config.yaml
num_attention_heads: 2
num_key_value_heads: 2
bias: "none"
tie_word_embeddings: false
schedule: "wsd"
Each number is 128 + 24 x the weight over its row's rms, rounded and kept within 0 to 255. Layers, rows and columns count from 0. Numbers have three digits each. The size before them is the row's rms in percent of the matrix's.

# layer 5 attention query, 128x128, rms 0.0419, rows 0-10, columns 0-127
104:124105100122076161169135158129110115119121162117137114179147167154097128090096132130162145173170134132106120146163170122135138143086116116128123126112095154180149124109121124129127132128133135148118111100106130112108115099134118112093132131164153139120125137099117167188094137111117134116125109097135107161086126103152089124168105117130082142153159133094134137146180161128099161139164
077:125125129129114119116119133094120117106137169194138139088132131107123152088138134106082129142140146134142149157088157092148148142156152142086081133110146117121085118170118107134104120134129151121091147122138136118104163138145095164142109105128083139138101136083167129144097086124096139105142159129168107168173140157121145137140145150139100183108152150146161080106136127095127119137140
084:161119157173143122120109122158152131094129123161138106133087108077128129150164158144139150181111124149155160117149099134110138120121123099117145155178096133075119112133168104096124087145121142152125169111136156123188120142130109121094102114143088135138143162115102111112167073104113138173119131154119090110149145111143138119125141108120139128155130109126123119127090141093148133087174
082:138135144111110132089084135141116042123099164148145146163153128162104148075108142163157146156179078151136104129149157162126121126171117120153127107109123135118085104132155145127105136102147145153125113158096155103110145120107119132135137122104141133137127149161128155148077145134118084136130149112073101134141152123152148149163108140121124121083111131124114148126119113095121167107162
105:149131156096090092141121146131129102085094114126138099130115111158125124143089133122143162155125115148134150123143098116112107088148096127070174150193122113112131134159156131112089132156149151168118186119128145141131097144122132177096137125106106114115125118121132129131145084106143166163110121119106093115130171112116128192140150098168144096124157130094146135134091118125101106119118
095:150108129088149089131103126130144173167164097121110107109115075151128141170128132112129097170148139139129140126111100153117132104143153088110126164161101127123172162162150166122121150114149095176085155074145142128103128116121141142167150153111138136139066107143121141108152096110166140147166123152139120118132134139137113103099144170114150106136134120126117087114117130122079105121096
082:164177126134112139100144139168129160107149131150147093060122115093154118159092132179134138140106154136117105147092122108117141163124140144113131123146131122094156148107138134137127115127151160080154156096114100112090106155110105126111118119104153151137138127114115163084143126112110120111097101130109142104112135108092158137106117152156112124115136119108154091157155130213086100103116
093:140157141135118109129069133134126119155152110129101096094131136128110140166123172126076142123139151099151138162115101112082129091150156130112157129139098124133156125157110129102136116111111136105103177114181137154129146152132155119139157121099099123139182095174127091118149124128127131122111141098124158085178132131145179139125169142166160113144116113143111113089078097131152148131110
080:089155149110122106104098125126155106109121100131097096181134144148139120112115100127154168122140158110115100094151101117098140129106131127145141118112104113157135127124115152090109126162131177122121206133089151088168152104180127142159141133111139083116105154075130135137079122128142126107130108106155110091116099097121109164132114114175110112087135127144085107124108133125127126113148
095:159156157079114123170113098161183147135154115150122131121126124092128123168089110097148158116116151107145098157086100169118145142151136136154147118142134083092120141108108183094178107120127115109095169122175111093112119099129145124139146145103125139127158120147089102124130134161119133128131140094159134115154150101111138123076126166138120121092146103101142084111117100107116134124136
080:121129145135143142170114122063118108125110083114164111149144175075114120157120104132105091114175144135137128152160147128157127117139163124150155113129109119133176130071110130116115129131146145122119107162131143145159093155133149157131119116149158136114119180132163150132126117138110127141101119089144148086092144191130132153105120132123121104097125136193100122153144136089120126092090
# layer 5 attention key, 128x128, rms 0.042, rows 0-10, columns 0-127
094:117165128138114099069132083131125140144147134121150164140124117157131128103148145108127141099114081122138085088103127123183129148163131100148105102083142137125103108147157132146116095146133148123142103129148126154132113128108136104111070113170112132138108136132129137111160189126144128091138162102130115137087130138113129082112068137105113180125132117170101161137148113103157171137101
073:166154118199145120119161145109082126102103118081167089141122130152134096118141132103103122145133149080175088096123105145110125113082152161121161145190108110123118119130154103150118104120124123121156137147147124147130095122131135135163140113128126147114154127108076127102071147157150128130124111099108177106114111147094118158088119112132122090146150137150119134132099153125143108102139
082:136110135084142120148135150127128134113122098115116134137153113138099151114099098124116161171129149157100111146108121103130107124120173196099098134114104121159108097151103155089074153096100120118096161160122116113071120144096140140126175131112107133119113122182133153159075114089152134117091137136110115141144164141148116169167128121113082119141113141152133136145134143169144135158129
067:135130110132128117104198085134130086153148158100129155127146159072118146109139133085105104125119122127098138146102178137125147108094100115170138150133152108151147122138094137150133103112147103085139092135133112121146113111134137116192114081143127136124166127169107131118116115135106146099085090135140161143123106163148164094171114118160086140135101131152093123109154114143120153140137
098:129098126099122174142157183127142102080110130116120157130162137105067130075151115134147163169126121143100115137167168123159136128129157158113142114140116159140143081144137130125110165147138111141145132155095137130103121109109145119161143137132113121129086119140154131141075146152125153105115112132096099137131124139078118097170121050105091148144125146134161122138124129092106113132153
085:097153134054113154154147151143112153113093106166136121092114182107089131151101081134198152162101107151136115135134099140150120132103142137097115119103108123101130089095138129152147151139159167146138137118102100111115148119182142162100134099147110144104133136166136115106115125164135116100111129109115157145112124113126123147134155126137102164117191119131128125166131134139113119083117
077:141117117104116177113114084156110120138104146164147084176161099149136107109128156107145162124125106116140132113165147118129174146131139110111127124158087147101109144152153168117157124128120080168116141088073124092140122111136115148121133129112109157129109119098118084141130105172159127144110169154137126110151123117109156159187131150150129114194130132119121132082112114140137136094101
079:113138113149080139146168143118106083085153139170147159133138168118111097125110091144115173136161147151134132141122111157133093138102084171122127129157081113102145161086094134128145157120128116130121127133126114120142145141114105134123160185115083135096130106108144138081071140149118145146115125161151124117148124160119094183125159092128111117130125139107110154135121124171110126130177
075:144131122109123098130143146194141131097110152104146168111115110092109151109108162123184152089127145144125070126145159151149128142140112077172114132116114110130146123110103127143134123112166136145139119123140148121183134160096147178107158101094115134124113139118121152151096138110094160145102107136092096133091154112126067099129095107146108165160123136090161143116140129126109120143135
085:103155084090137137158093111142091106157138102154149080175080138149087115126145141109091153130177147186136130100157157149115128096102093122125135157143106100125148125101114122128151129139129108138154092123149118108140109140116142166112155108107156139114113145137175132104127085152167120110124109149147118120120153133129137166140121097153096175136134141072107141146132098162110132109105
076:129107134135117126119142153120123115111148141115117117121120121138127144153119160191175126101107122139127092154115156125087088125134150087136069145119153113131095154125132081131116080126106134123136122097142119170123117137098099121131112128121123117135105131074085136112147085140165143128090050159129090146100181112154123139147113108099162138126143140115127173130150123109134131126193